{
  "activation": "squared_relu",
  "init_std_o": 0.0431,
  "warmup_steps": 358,
  "train_tokens": 250400000
}
Each number is 128 + 24 x the weight over its row's rms, rounded and kept within 0 to 255. Layers, rows and columns count from 0. The size above them is the row's rms in percent of the matrix's.

# layer 3 MLP down (transposed), 640x160, rms 0.0791, rows 159-180, columns 0-159
size [ 88 102 112  92 100 104  98  98  91 101  94 102 101  93  94 114 101  96 106  97  94  92]
[[115 119  91  77 132 135 172 124 113 132 149 133 122 171 148 122 124 131 131 143 154 120 124 115 141 178 115  98 111 108 152 101 166 100 103 157 132 104 102 146 149 121 119  83 130 125 155 132 123  96 109 131 125 162 128 114  90 125 116 160  87 140 151 136 108  95 123 150 139 140 108 102 169 116 107 122 132 138 120  98 105 131 164 107 125  77 176 148 138 119 150 135 125 107 121 154 137 126 190 132 168 144  86 127 101 162 110 157 123 109 166  95 144 142  89 172 110 127 108 142 119  74 133 123 110 108 142 110 172 141 120 125  89 133 118 111 134 136  82 161 121  94 131 153  81 103  95  88 134 168 120 128  83 114 116 105 159 146 126 124]
 [101 118 128 159 146 154 104 145 122 150  96 137 126 147 125 154 118 114  99 161 141 153  94 137 152 122 171 147 117 148  89 126 107 137 110 106 133 159 109  95 100 149 156 163 107 118 129 106 160 163 118 128  97  95 101 124 154 117 145 130 128 167 136 174 154 158  99 156 140 131 110 115  96 174 141 154 155 117 143 148 130 155 155 124 119 194 127 116 103 100 118 115  70 109 141 141 119 118 157  98 141 130 161 145 145 125 133 157  85 118 136 130 166 132  96 139  93 149 114 125 108 113 166  99 149 109 159 123 114 173 147 135 115 141  86 132 116 105 154 151  88 107  87 171 129 134  98 155 187 171 110 106 145 147 154 138 106 131 127 111]
 [ 97 141 140 122 128  93 151 117 123 154 133 155 121 194  85  81 128 107  79 121 102 137 113 114  95 153 168 132 123 172 105 136 122 135 105 142 147 130 134 127 137 106 146 175 191 132 110 140 120  96 117 153 156 138 152 125 111 136  90 124 131 128 105 125 136 153 147 133 122 148 152 125 106 134 126 147 213 120 101 115  94 127 135 151 134 142  78 117 116 118 103 135  95 144 127 171 107 124 109 143 114 154 129 148 172 137 115 130 163 148  80 180 127 147 112 158 127 144 116 121 151 129 172 138 126 137 146  88 157 119 124 109  89  97 136 138 122 108 119 164  92 107 160 116 143 135  94 128 136 131 156 178 123 153 163 143 106 136 149 106]
 [113 148 150 120 135 109 121  92 134 162  87 123 100 115  93 136 172  89  98 112 160 159 155 112 147  78 101 129 104 101 123 115 121 108  87 136 111 110 128 114 136 104 141 147 146  94 110 147 118 157 108 148 131 105 127 133 121  96 152 138 181 131 102 122  98 127 144 144 143 124 150 110 126 102 100  98 108 109 158 103 165 133 127 108 136 144 122 123 164 159  79 114 125 105 137 127 163 158 159 122 135 126 167 177 126 111 112 155  94 133 172 109 124 141 123 128 140 173 149 138 149 157 103 115 153  78 167 109 112 148  94 140 141 118 156 139 137 134 106  98  68 112  76 122 137 132 132 157 132 145 127 102 142 130 145  85 149 186 164 123]
 [137 133 139 147 157  67 105 115 132 166 120 126 176 154 137 128 144 103 161 113 146 109  83  89 144 107 138 122 137 150 116 119 110 131 142 148 143 150 148 107  83 140 143 127 117 109 162  92 117 133  52 109 121 116 116 130 166 136 132 170 118 139 133 163 111 119 112 180 132 169 127 118 154 131 127 133 145 117 129 185 114 125 110  82 126 153 124 119  96 155 108 145 130 132 125 157 117 121 151 113 139 163 132 127 106 106 102 140 166 137  70 113  81 145 130 136 110 113 103 135 170 159 126 149 155 103 131 144 134 122 145  97 140 105 119  83  71 147 117  93 105 121  77 145 131 124 139 149 112  76 111  94  87 120 104 135 145 113 115 135]
 [158 142 117 101 127  94 110 157  79 133 131 119 129 150 131 136  83 156  71  99 101 138 121 127 143 162 118 108 119 137 147 137 151 106 141 150 120 124 107 170  65  90 119 134 109 108 115 136 123 126 146 142 115  95 131 118 131  80 165  92  83 107 143 130 127 122 125 146 153 140  97 118  85 119 108 103 128 165 110 130 140 133 106 141 148 130 123 113 147  72 159 129 125 120 131 141 120 158 128 122 120 165 109 146 156 130 121  54 158 122 114 115 154 154 169 103 174 111 130 102 139  91 159 102 109 114 127 110 135 113 104  83 108 109 133 137 109  99  87 142 151 145 148  70 132 145 132 107 171 103 139 129 163 119 141 116 131 128 137 187]
 [ 80 150 156 167 158 147 100 105  99 154 123 166 151 130 137 158 146 153 118 117 143 101 121 186 165 126 143 108 100 159 119 143 164 144 136 129 140 143 123 114 157 118 142 165 139  98 122 133 109 137 124 141 146 117 100 148 143  77 180 114 132 154 147 132 100 118 135 100 145 108 129 128 130 127 139 141 121 137 176 117 126 133  94 122 151 136 105 139 161 144 170 103 143 141 133 114 149 118 174 118  94 129 146 120 117 135 149 160 150  95 149 128 142 136 175 111 145 127 122 124 124 123 126 181 124 129 156 117 130 158  89 114  97 145 110  62 109  94 156 129 104 148  49 119 123 174  99 171 117 113 127 106 119 147 142 141 157 159 137  81]
 [138 148 128 131  97 139 141  96  86 140 130 170 124 122  95 145 174 123 102 121 152 135 135 165 194 128 141 117 111 145 150 103 149 143 164 102 161 133  96 133 158 145  93 168 146 116  96  97  89 123 126 132 159 179 128 161 110 131 149 146 134 120 152 120 131 161 145 111 149 123 151  95 146 117 128  86 125 171  76 150 101 143 126 113 112 120 139 131 125 136 117 107 160 111 128 159 164 121  97 150 132 113 141 148 126  95 122 132  95 146 143 122 122 108 123 185 143  88 139 151 107  95 105  86 110 120 123 106 107 156 143 108 125 139 150  94  94 112 103 129 125 134  94  90  88 103  84 150 115 128 132 183 131 161 129 158 181 136 127 127]
 [134 125 100 113 122  95  90 107 111 112  97 175 106 197 105 145 119 161 101 109 133 129 133 131 142  55 146  99 132 130 128 109 159 138 119 109 113 116 137 121 132 131 114 129 127 160 143 138 152 125 112  94 115 163 113 128 100 126 135 123 123  81 107 106 149  70 166 132 144 120 143 133 106 118 150 109 139 133 103 109 108 120  83 143 142 166 133 139 113 144 125  81 112 106 126 131 150 141 117  93 120 116 127 104 117 140 133 164 154 110 113 158 128 166 128 140 182 100 163 127  86 127 170 114 157 117 116 139 139 189  87 147 141 102 128 112  96 109  91 145 126 104  91 101 111 111 168 114 115  96 127 146 144 110 146  96 102 167  77 138]
 [140 124 100 127 129 103 102 136 135 146 106 114 197 126 104 117 107 112 146 141 103 127  93 121 119 116  99 161 101 140 107 144  98  96 135 170  94 144 130 142 121 156 149 131 136 133 136  94 129 110 150 130 148 170 124 129 130  95 115 171 168 138 123 133 123 114 156 170 120 119 149 123 147 144 150 123 155 108 109  42 124 170 128 142  97 113 134 152 126  84 135 161 123 151 138 126 134 144 128 154 132 135 116 123 145 124 149 139 150 125 120 122 137 147 168 101 161 135 122 130 157  94 102 112 127 165 134 123 105 137 167 125 144 116 138  88 148 147  81  95 104 172  68 154 128 113 153 202 120 155  89 158 130 134 146 151 174  98 127 142]
 [151  97 126 131 135 151 137 139 182 115 147  92 133 146 100 158 177 108 160 148 122 118 154  89 129 184 118 105  96 146 117 120 174 106 147 119 105 149 144 128 111 163 167 187 135 152 135 193 149 111 147 114  98 127 175 159 159 151 126 131 127 167 114 150 144 124 134 101 125 150 133 116 135 101 115 120  88 137 113 118 148 120 139 126 173 156 123 173 102 130 141  92 126 143 154 105 114 149 108 129 178 120 138 138 153 138 112 129 130 130 169 131 180 119 115 128 133 132 145 117 109 141 166 152 141 150 150 126 174 101 125 128 114 123 106  99 145 143 122 127 134 127 146  75 138 155 130 133 113 128 154 167  63 114 102 145 120 114 176 140]
 [128 123 116 119 100 116 115 188 146 157 146 193 139 123 120  98 127 111 122 164 135 119 115 100 135 116 123 106 128 151 121 141 126 115 120 175 132 130 127 103 153 114 105 121 142 162  80 162 104 141 136 147 126 136 154 179 102  87 170 106 178 149 137 130 147 120  96  94 125 135  98 142 112 124 132 126 139 121 149 122 144 116 165 118 124 138 138 141 134 113 151 163 108 175  96 127 158 186 164 165 140 148 143 136 176 138 117 144 130 141 159 100 132 168 116 139 141 175 139 136 149 157 172 129 129 153 163 107 117  85 152  98 122 144  72 164 116 144 106 104 164 147 153 100 143 104 138 155 160 141 148 153 119 130 148 113 155 167 142 130]
 [113 155  95 115  84 128 134 157 165 124 147 106 139 116 108 103 158 171 130 120 132 127 133 141 132 112 130 101 115 141 145 136 149 155 111 128 162 147 152 119 110 155 114 130 179  93 105 135 115 107 119 168 133 123 135 144 140 109  99  87 143 148  80  80 147 129 130 190 116 131 140 150 167 116 158 204 130 104 106 116 132 180 164 126 162 119 116 125 177 125 164 120 104  69 132 123 132 148 137 146 154 116 162 113 125 112 144 151 130 134 106 164 108 159 111 127 154 118 116 108 137 128 115 115 133 146  96 128  91 139 129 121 137  92 138 108  92  89 133 137 125 154 160 175 152 112 123 139 147  93  94 162 125 122 140 145 131 159  80 165]
 [161 136 135  92 135 146 127  88 155  94 168 149 159 100  89 145 180 143 130 122 132 135 109 148 114 124 130 151 102 143 114 144 106 169 158 147 191 190 164 130 116 128 147 144 127 134  86 141 122 125 126 139  79 141 153  93 185 107 124 111 151 135 138 122 121 104 109 132  95 154 114 125 103 113 109 126 107 129 134 145 132 153 115 151 113 130 129 125 138 117 108 123 147  94 106 117 142  99 106  82 126 137  77 141 110 120 119 111 130 119 147 103 129 133 149 171 136 137 126 126  87 173 106 125 141 132 115 157 180 134 110 110  98 110  80 101 159 164 115 133  86 161 137 139 140 109 169  99 160 122 118 124 131 147 126 117  82  93  77 116]
 [164 128 169 122 131 151 133  85 107  87 120 140 132 111 143 130 139 119 137 123 105 141 115 100 131  92 181 143  96 148 130 104 137 169 162 125 134 126 147  74 108 121 120 113 116 160 105 154 148 100 131  88 134 157 192 107 114 130 150 140 106 100 119 146 110 127 156 138 119 110 105 125 105 175 179 161 128 175 126 143 133 115 162 144 132 128 123 139 155 162 164 149 153  88 119  97 161 149 116 130  97 102 116 152 109 135 121  92 114  96 136 163 149 153  96 116 179 158 204 131 155 112 107 119 111  96 127 110 132 123 132 151 133 142 113 159 121 117  95 121 132  88 168 133 135 143 110  96 138 157 183 125 119 118 116 109 128 128 130 131]
 [ 95 161 152 118 186 138 120 132 164 145  83 110 162 208  98  99 151  93 128 161 164 124 110 105 120 135 128 143 148 128 106 111 138 122 159 106 156 182 133 110 150 127 151 148 120  95 149 101 163 132 115 129 121 143 158 115  98 190 109 140 161 161 115 142 119 140  83 157 109 145 131 148 121 157  86 134 120 145 156 117 155 101 119 104 128 106 138 149 123 117 113 153  90 141  97 147 123 101 149 165 152 120 150 130  89 141 112 125 125 143  93 117 112 149 124 138 114 168 131 120 140 194  89 121 144 170 112 121 116 134 179 145 162 136 121 127 128 127 125 138 137  81 123 119 100 135 116 120 114 130 144 125 141  79 116 122 129  97 149 140]
 [144 163 124 108 111 138 117 126 133 102 147 123 125 143 128 172 161 141 140 145 162 112 141 173 162 120 109 114 130 110 101 111 152 113 136 145 135  79 144 139 115 151 164 151 121 170 178 185 127 129 152  88 156 116 125 126 130 137 124 109 116 155 117 120 125 160  71 115 135 104 167 146 114 132 118 151 132  91  97 111 150 112  88 136 142 158 100 151 115 144  91 124 128 123 175 118 131 101 145 157 185 163 115 122 147  94 110 140 110 132 150 100 121 154 124 127 118 166 112 118 118 132 100 162 136 111 140 144 143 164 162 107 120 136 110 132 152 126  94 159  66 159 173  87  92 112 152 115 137 149 160 112 107 103 162 102 140  85 128 147]
 [116  95 177 160 119 119 126 173  88  97 116 142 165 152 193 143 146 135 137  68 163 116 125 126 137 134  99  94 112 131 158 146 113 148 134 120 128 150 150 134  95 173  67 129 149 103 100 145 140 105 105 147 132  84 142 150 107 129 121  90 110 109 151 127 148 157 136 112 161 152 160 116 138  99 124 143 111 144 126 130 106  97 123 116 134 146  95 113 137  96 129 139 142 112 138 165 142 129 123  87 131 182  95 163 172 142 144 137 128 116 127 160 156 154 148 159 166 126 114 171 136 118 156 186 146 104 100 161 117 112 143 136 113  95  83 138 119 151 115 125 140 126 125 126 169  98 107 109  94 115 151 116 128 150 115 134 144 103 141 124]
 [101 131  90 128 114 117 130  98  99 120 111 110 121 130 115 141 108 120 132 128 125 136 156 128 139 104 151 112 169 151 139 149 164 147 118 119 107 125 136 136  59 141 120 164  94 118 144 139 176 121 137 111 113 172 124 113 126 118 122 122  96 142 159 122 132  92 125 119 152 172 105  90 123 164 132  69 122 124 123 145 122 119 131 121 131 141  76 108 160 142 135 181  41 157 147 145 122 129 153 111 150  94 139  96 115 120 116  83 149 135 129 103  85 118 166 154 142 147 147 147 129 106 109 113 118 143 122 154 123 194 125 131 117 121  95 157  99 112 114 146  94 112 106 132  97 119 133 153 120 161 114 128 136 137 106  45 118 127 133 113]
 [147 144 125 142 147 137 116 139 107  94 105 104 123 143 121  94 140 142 172 158 169 134 164 105 124 153 165  95 154 130 101 145  90 116 127 146 178 103 105 138 127 104 134 139 115 127 100 132 138 179  58 145 107 118 130  92 179 146 153 141 118 122  79 117 149 177 139 145 105  90 179  96 144 136 123 137 113 113 135 192 135  94 125 116 183 125 121 139 137 117 139 121 133 104 110 145 115 146 145 156 156 115 140 108 148 157 126  91 136 121 144 168 113 148 116 127 130 167 113 148 114 139 101 143 129  99 159 123  83 118 163 138 151 130 111 119  87 108 139 100 119  86 155 112 110 135  98 104 126 109 143 146 138 116 183 131 136 154 155 141]
 [164 163 137 133 106 162 130 135 152 148 121 131  85 152  90 145 125 151 128 147 115 149 126 105 132 137 135 160 134 164  65 109 129 125 145 151 102 117 119 132 115 142 126 138 176 102 150 127 123 104 132 101 143 143  89 164 158 123 181 125 181 114 108 140 132 136 168 154 135 157 127 156 105  90 105 138 104 119  94 119 142 101 120 109 129 114  98 103 144 123 115 114 121 106 115 128 150 160 113 118 159 128 122 128 112 120 119 118 130 116 173 147  91 152 151 149 114 133 107 145 116 150  85 110  94 102 145 105 187  95 150 119 115  93 105 160 118 145 162  92 185 126 193  66 117 127 139 110 131 139 164 128 140 114 138 158 116  94 130  96]
 [155 110 142 100 119 154 123 113  97 118 177 162 127 133 126 143  80 122 151 115 148  85 112 141 119 137 129 116 154 110 141 121 116 139  94 122 163 138 106 149 162 132 144  77 125 133 179 142 146 152 117 116 110  80  83 125 123 114  94 125 151 136 114 105 118 135 146 197 139 150 158 129 135 137 117 125 147 117 111 112 114 120 111 133 126 156 148 123 138 129 138 137  70 163 143 161 138 128 142 146 103 104 147 113 180  97 109 123 129  85 118 116 108 136 167  74 122 102 106 197 123 111 111  90 137 112 177 125  73 152 146 131 116 172 148 136 125 120 133 136 130 113  68 134 108 104 128 137 109 127 147 135 167 110 168 143 132 167 145 137]]
# layer 3 MLP up, 640x160, rms 0.085, rows 160-180, columns 0-159
size [104 113  94 100  98  92 106  91  99 100 103  98  92  93 110 105  94 110  99  89  98]
[[144  93 133 138 137 122 179 112 116 104 168 131 136 125 125  76 148 142 141  86  82 185 128 118 131 168 109 130 144 173 141 146 124 105 116 129 130 151 117 120 186  75 114  74  95 118 119 145 123 125 123 130  98 154 107 149 124 107 137 176 144  90 105  96 125 111 130 102 176 123 134 109 115 118 141 121 163 141 130 117 134 106 144 130  95 138 132 120 114 146 157 111 172 147 103 117 108 124 151 101 114 113  71 118 115 134 165  91 144 134 129 116  94 108 109 129  80 149  98 143 133 155 188 135 154 167 119 145 123 137 121 136 122 111 143 118 157 113 104 106 126 154 128 113 148 127 112 146 101  88 180 140 104 151 138 100  94 110 103 104]
 [172 116 144 127 139 137 134 132 158 122 133  74 182 136 134  94 121  75 155 158 141 119 113 133 113 134 121 141 131  92 140 165 115 110 118 116 149 139  76 142 132 137 101  79 121 139 177 155 102 143 117 137  97 156 157 157 144 133 111 138 167 104  89 163  81 149 136 152 102 170 118 128 160 144 109  86 140  99 164 132 150 153 145 118 115  93 131 111 100 122 128 121 113 135 124  89 123 126 162 132 135  91 139 146 127 106 169 151 116 130 136 139 105 146 135 136 111 144 160 109 114 121 118  87 155 153 121 168 159 145 116 151 126 105 100 127 101 136 164  85 180 117 149 148 115 151 132  61 116 143 151 108 136 132 141  92 124 156  99 110]
 [119 127 120 140 109 104 137 161 133  71 161 139 135 134 155 124  96 111 180 124 152 126 122 147 105 141 131 138 145 147 174 106 136 135 153 155  99 147 116 113 114 106 109 101  87 122 131 143 123  90 128 158 143 154 159  84 141 141 114 142  91  72 152 145  99 109 148 116 114 132  76 164 149 118 140 130 176 153  98 100 136 119  94 107 136  95 155 130 146 129 120 134 152 122 119 139 139 103  82 153 118 108  72 126 102  91 117 145  88 130 107 136 112 153 103 117 144 122 161  76  82 108 170  87 115 148 141 112 134  97 114 113 112 122 128  95 105 115 136 133 138 148 129 126 129 111 144 136 136 175 149 117 106 139 113 212 119 114 121 125]
 [174 110 166 165 123 142 116 127 142 148 155 148 126 131 140 117  99 116  79 136 127 121 104 111 163 132 128 143 159 100 124 134 161 123  60 191 126 141  95 112 144  93 125 148 142 158 143  75 134 143  90 159 124 123 150 107 144 131 136 141 146  85 121 163 116 109  95 128 143  96 136 129 116 132 130 138 163 155 118 119 142 119 144  92 108 114 134 163 163 126 114 100 119 131 117 135 124 121 105 153 143 143 138 168 137 126 126 145 118 200 129  96 129 179 132 141 114  67 128 131 119 124 169 124 110 120 167 177 164 118 105 100  95 146  80 131 132 131 111 133 103 125 130 211 131 125 163 132 125 137 119 151 124 141 128 125 147 130 105 109]
 [158 104  98 115 135 119 158 151 109 126 129 150 184 137  88 120 104  99 108  99 148  97 134 123 123  80 125 121 155 147 137 120 115 137 149 132 121 139  93 113 116 132  73 132 109 133 183 131 138 180 146 156 108 126 126 150 143 175 103 166 138  79 122 131 111 128 168  99 120 119  96 128 119 128 103 106 132 156 109  76 126 126 105 148 106  98 151 145  98 123 172 142 130 116 132 102 158 154 167 159 144  43  92 140 120 119 133 142 159 130 125  99 135 108 109 187 128 117 105 160 148 110 100 130 118 123 112 156 110  87 135 140 127  82 146 131 107 114 171  84 129 105 124 141 128 126  97 129 125  94 145 119 101 139 120 151 126 112 112 140]
 [114 145 179 134 126  83 109 154 135 110 167 147 134  87 109 137 116 133 120 127 167  91 125 111 118 120 148  95 183  93 122 140 104 164  87 136  96 127 116 107 166 132  67  95 104  80 124  83  91 157 162 145  90 112 153 142 166 131 141 135 108 116 164 126 150 118 133 131 145 116 112 158 155 102 125 139 106  96 153 141 144  96 109 139 142 153 103 124 104 137 149 133 166 131 132 143  92 120 130 169 139  93  79 103 114 147 172 139 112 146 153  94 106 127 109 120 122 162 143 133 155 123 167 138 144 124 141 136 149  98  87 154 117 109  99 148 133 126 113 102 113 155 126 156 131 113 113 108 141 158 109 136 144 176 136 110 125 133  93  94]
 [ 99 125 149 163 131 116 139 131 118 131 161 104 165 141 119  85  97 140 139 135 118  98  68  76 109  82 101 146 165 125 126 149 103 124 154 132  83 136 126 152 127 125 143 145 125 151 116 129 155 150 116 124 107 113 140 151 137 122 140 107 103 110 130 150  93 108 100 179 148  89 132 113 115  90 121 167 143 142 170 132 133  63 125 160 131 112  95 122 106 131 191 169 130  99 142  99  93 118 124  93 120 106 140 138 105 127 111 112 118 121  99 133 116 132  97 107 145 149 138 167  84 142 175 109 166 112 128 144 148 111 140 180 142 143  70 107 116 133 137 101 147 119 156 121 115 150 111  94 128 101 158 103 100 125 109 118 113 117 150 144]
 [160 118 142  84 100 129 168  95 146 106 156 167 156 102 118 134 125  76 165 106 155 109 121 101 100 142 139 141 178 110 152 139 139 130 106 113  99 125  93 118 141 103 131 148 127 105 117 112 151 104  96 142 162 108 155 123 136 112 107 117 164 149 103 146  97 174 117 119 127 140 121 121 139 142 114  85 111 126 139 129 175 152 130 113 121  86  80 122 109 144 184 179 156 168 154 111 175 136 106 110 143 115 141 148 114 129 173 143 118 132 122 114  98  89 142 153 114 129 118 131 138 121 114 118 100 134 120 181 171 130 122  90 142 133  89 138 131 157 139 118 155 139 144 175 122 149 138 104 146  96 141 152 159 136 153 165 166 153 147 140]
 [128 102 131 153 144 110 155 127 120 119 147 138  75 100 134 129 119 128 131 124 120 134 159 154  98 137 159  87 117 135 145  93 138 155 119 109 140 126 149 111 114 148 118 116 137 153 166 131 106  92 111 152  50 106 134 109 132 111 120 128 121  81 151 142 117 186  90 107 141 112 121 123 146 108 117 132 120 124 173 124 193 100 152 148 164 124 107 130 107 142 106  84 116  99 147 130 180 132 127  85  97 131  95 131 133 116 112 149 112 112 151 135 117 136 106 121 149 116 103  97 157 106 133 159 125 123 175 141 116 162 115 126  89 107  83 144 104 136 168 177 146 150 132 132 126 103 163  56 136 112 156 157 142 123  84 131 108 138 143 137]
 [ 91 119 187 139 162  97 142 129 160 114 141 150 101 101 172  99 142 113 144 136 160 119 102 130 124  56 135 144 122  81 118  93 131 155 105 133 138  96 119 103 166 120  74 114 147  95  91 111 126 139 127  97 116 127 127 148 138 145 160 150 130 115 106  88 123 170 130 163 142 131 118 109 114 135 163 163  98 102 134 111 117  90 154 189 114 106 119 120 109 143 118 118 153 122 158 146 146 176 116 159 115 126 132 110 141 142 137 168 115 142 106 104 122 149 135 109 124 142 108 154 146 154 104  93 140 118 121 185 117 109 123 132 122 132 154 172 139 126 134  96 141 132 132 105  89 163 138 135 129 137 115  86 133 155 115 164  84 172 143 139]
 [143 132 135 152 151 115 153 150 129 125 152 150 146  95 142 104 152 128 106 116 154 103 146 110 130 127 141 126 135 133 129 133 123 128 103 145 115 128 181 149 171 149 100 137  87 100 153 133 183 116 152 104 120 119 110 122 100 103 119 129 129 159 147 117  91  95 149  70 129 119 130 112 173 140 144 122 138 105 116 127 135 145 172 163 126  96  82 127 108 107 138 120 123 142 143 118 134 140 167 135  97  99  90 127 133 156 153  97 101 131 136 106 134 111 158 179 134  98 130 173 154 109 159 102  97 154 130 102 166 157 141 120  86  96 139 176 148 112  99  57 155  99 173 134 168 105 110  84 128 125 148 156 137 152  98 151 123 126 143 135]
 [108  80 175  99 152 105 142 115 161 104 151 130 125 104 101 142 135 129 143 121 136 106 142 127 162 103 110 112 146 137 139  79 119 130 140 127  99 109  96 125  88 159 138 133 177  90 178  91 108  97 119 138 138 126  98 136 122  93 139 168 103 116 134 121 110 161 113 104 134 140 101 154 126 122 120 118  90 127 132 156 138 109 146 140 132 101 123 155 131  78 119 137 102 150 133 132 129 130 107  76 133 131  46 130  94 111 137 118 137 114 138  96  84  97 126 169 128 152  94 101 115 105 128 122 132 122 156 154 171 146 176 148 144 134 169 152 117 117 102 134 171  95 113 162 100 142 153  83  91 114 117 114 101 117 120 150 108 142 126 103]
 [133 133 155  94 151 102  89 121 103 117 131 144  93 107 118 151 111 153 116 125 137  84 160 153 132 132  93 152 134 153 138 138 130 154 118 148 117 149 107 116 159 120 113 165 119 151 131 104 110 137 109 115 164 141 113 125 148 144 152 115  92  77 133 125 143 108 116 100 139 138 103 144 154 119 118 117  98 130 141 141 128 111  67 161 109  95 224 138 106 126 106 131 142  81  85 126 156 134 120 124 149 154 116 106 164 157  89 145 122 130 123 144  85 135  81 217 113 130 166 130 170 146 101 129 136  86 121 134 124 134 124 123  97 152 109 164 128 119 106 102 116  91 129 138 138 123 151 118 117 156 132 149  93 135 145 142 150 128 144 153]
 [133 126  83 120 137 109 123 148 103 119 123 110  77 135 133 116 112  97  94  90 139 113 120 134  94 150 169 162 140 115 178 120 144  71 108 143 130 124 118 121 174  86 100 139 186 128 175 107 121 143 134 148 140 104 106  96 119 114 119 166 127 102  94  89  85 120 106  90 140 123 138 145 137 148 124 118 116 129 141 148 138 113 154 190 119 100 174 123 110 101 143 102 117 167 119 118 139 107 126 120 144 129 119  98 118 135 148 130 135 128 104 120 112  63 163 164 139  95 131 123  86 101 105  88 148 120 134 130 172 150  97 127 144 104 159 131 104 129 144 160 102 172 106 149 115 103 135 130 139 122  87 138 137 166 129 150 109  98 130 114]
 [172 133 118 126 109 131 123 129 133 110 141 145  81 101  98 138 144 171 128 110 132 151 175 104 131 136 130  85  91 138 135 144 135 141  87 170  97 103 127 136 132  97 130 135 128  70 100 142  97 164 143 136 166 126 123 147 131  88 148 156 163  97 147 112 111 108 151 123 179  97 160 121 131 144 136  83 108 136  90 120 124 153 118 121 134 127 141 120 140 109 121 122 140 118 139 117 108 110 116  90  96 121  62 144 110 118 146 111 130 177 154  89 123 130 135 132 175  98 128 108 159 113 148 138 133 144 166 147 120 181  86 163  81 127 103 140 119 131 154 115 122 141 147 160 149 135  73 118 110 120 113 171 134 138 115 161 137 144 112  77]
 [144 113 143 150 170 145 171 152 125 129 129  97  89  97 137 137 118 138 141 110 149 109 141 119 150  85  88 173  94  99 126  94 134 120 123 152 119 118  98 151 120  73  90 117 112 139 169 125 119 141 127 107 135 149 166 111 141 108 121 147 102 133 153 128 131  81 110 152 132 143 159 135 185  97 142 142 173 117 108 121 163 121  79 148 130 136 172 177 113 141 144 156 156  76 150 124 189 128 128  70 121  92 151 117 134 101 119 144 125 129 148 108 119 115 116 144 137 129 152 175 108 117 168 125 151 104 126 125 111 138 127 148 134 111 113 175 114 168 127  98  99 122 135 120 117 136 145 121 129 124 179 128 108 136 172 120 116 100 153 106]
 [151 173 125 120 127 102 127 104 167 140 180 160 140 145 106 120 130 102 120 154 109 161 144 122 123 115 164 183 132 127 116 134 122 100 117 165 106 115 150  88 148 110 126 117 129 126 146 136 106 143 123 153 107 107 142  82 158  91 163 131 127 125  86 132 123 111 154 110 154  90 133 156 110 142 131  73 186 122 124 103 143 100 179 137 124  85 148 168 101 150 137 125 139 146 125 149 157 110  86 161 161  86 127  84  92  86 136 116 142 165  86  70 118  94 140 132  99 126 137 112 113 113 140 122 139 136 130 127 129 131 111 191 123 112 158 105 144 121 142 121 124 117 153 133 134 137 133 153 153 145 118  77 137 117 120 120 110 140  90 132]
 [148 163 147 160 139 125 146 149 140 107 128 159 100 126 169 104 122 126 104 109 148 136  85 130 141 126  93 161  96  79 139 176 130 109 143 142 152  88 117 135 135 134  95 144 164 146 116  87 123 109 147 119 139 161 114 118 107 140 103 167 161 114 135  72 124 143 111 130 129 102 119 143 115 114 135 131 150 131 173 125 160 140 143 136 100  94 122 145 107 112 171 136 160 144 110 108 148 120  90 108 127 135 164 149 101 149  95 192 128 138 109 113 137 156  90 148 105 119 155 129 155 107 137 162 145  93 172 159 132  90 150 120 116 154 133 123 131 157 132  91 176 128 155 145 155 143 139 132 128 120 139 134 140 158 163 206 157 127 130 106]
 [139 122 124 154 151 141 134 142 111 125 165 119 104 136 134 103 146 119 126 116 125 124 122 113 140 114 135  86 157 107 166 156 138 131  99  99 129 148 185 118  85 123 147  97 189 108 109 127 154 140 105 141 135 132  98 101  73 169 146 173  91 147  73  89 108 111  95 163 145 148 124 127 127 132 150 125 155 102 162 110 147 117 136 135 104 143 127 107 136  89 128 200 134 105 124 122 125 112 129 152 141 161  59 115 158 168 147 162 122 124 145 131 147 163  88 133 113 120 135 120  94 119  93 125 148 105 143 117 139 141 113 113 160 118 107 132 126 112 120 155 159 127 133 175 146 165 163 102 111 169 111 101 118 129 140 119 128 118  82 144]
 [153 140 142 110 112 120 123 149 129 150 152 145 126 140  56  95 159 151 138  97 157 119 126 110 123  74 118 127 127 133 145 156 151 119  80 132 125 186 116 152 138 120 152 104 116 125 170 174 117 111  84 167  67 157 122 138 120 152 146 133 137 140 147 110 133 158 148 135 123 136 105  80 147 127 118 111 136 146 140 155 150 141 129 116  82 145 109 108 141 118 181 129 138 134 119 139  95 141 139  99 132 130 155 121  82 173 152 102 103 158 128 103 118 150  98 160 135 113 115  98 167 152 104 114 134 125 110 123 148 153 121 137 158 132 148 175 124 115 127 139 143  99 129 166 122 144  88 105 111 208 169 130 118 125 128 110 159 138 119 151]
 [ 96  86 121  99 130 106 139 141 126 137  88  98 131  95 135 105 130  81  98 129  96 193 182 120 106 137 125 133 109 116 112 123 101 153 141 159 145 137 127 133 166 132 129 147 177 147 132  94 137  87 159 135 124 166 145  74 129 101 157 103  90 126 145 124 179 172 104 125 108  96 134 127 130  87 134 128 117 156 122 151 159 119 133 153 127 107 124 135  99 128 125 173 128 129 139 121 121 144 109 127 125 158 135 160 120 158 155 124 120 165 138 101 146 119 128 141 113 137  77 108 136 111 170 138 140 140 121 158 148 123 136 102  79 152 162 136 121 155 134  73 126 135 124 142 191 157 145 115 103 140 122 144  81 126 109 132  92 101 160 151]]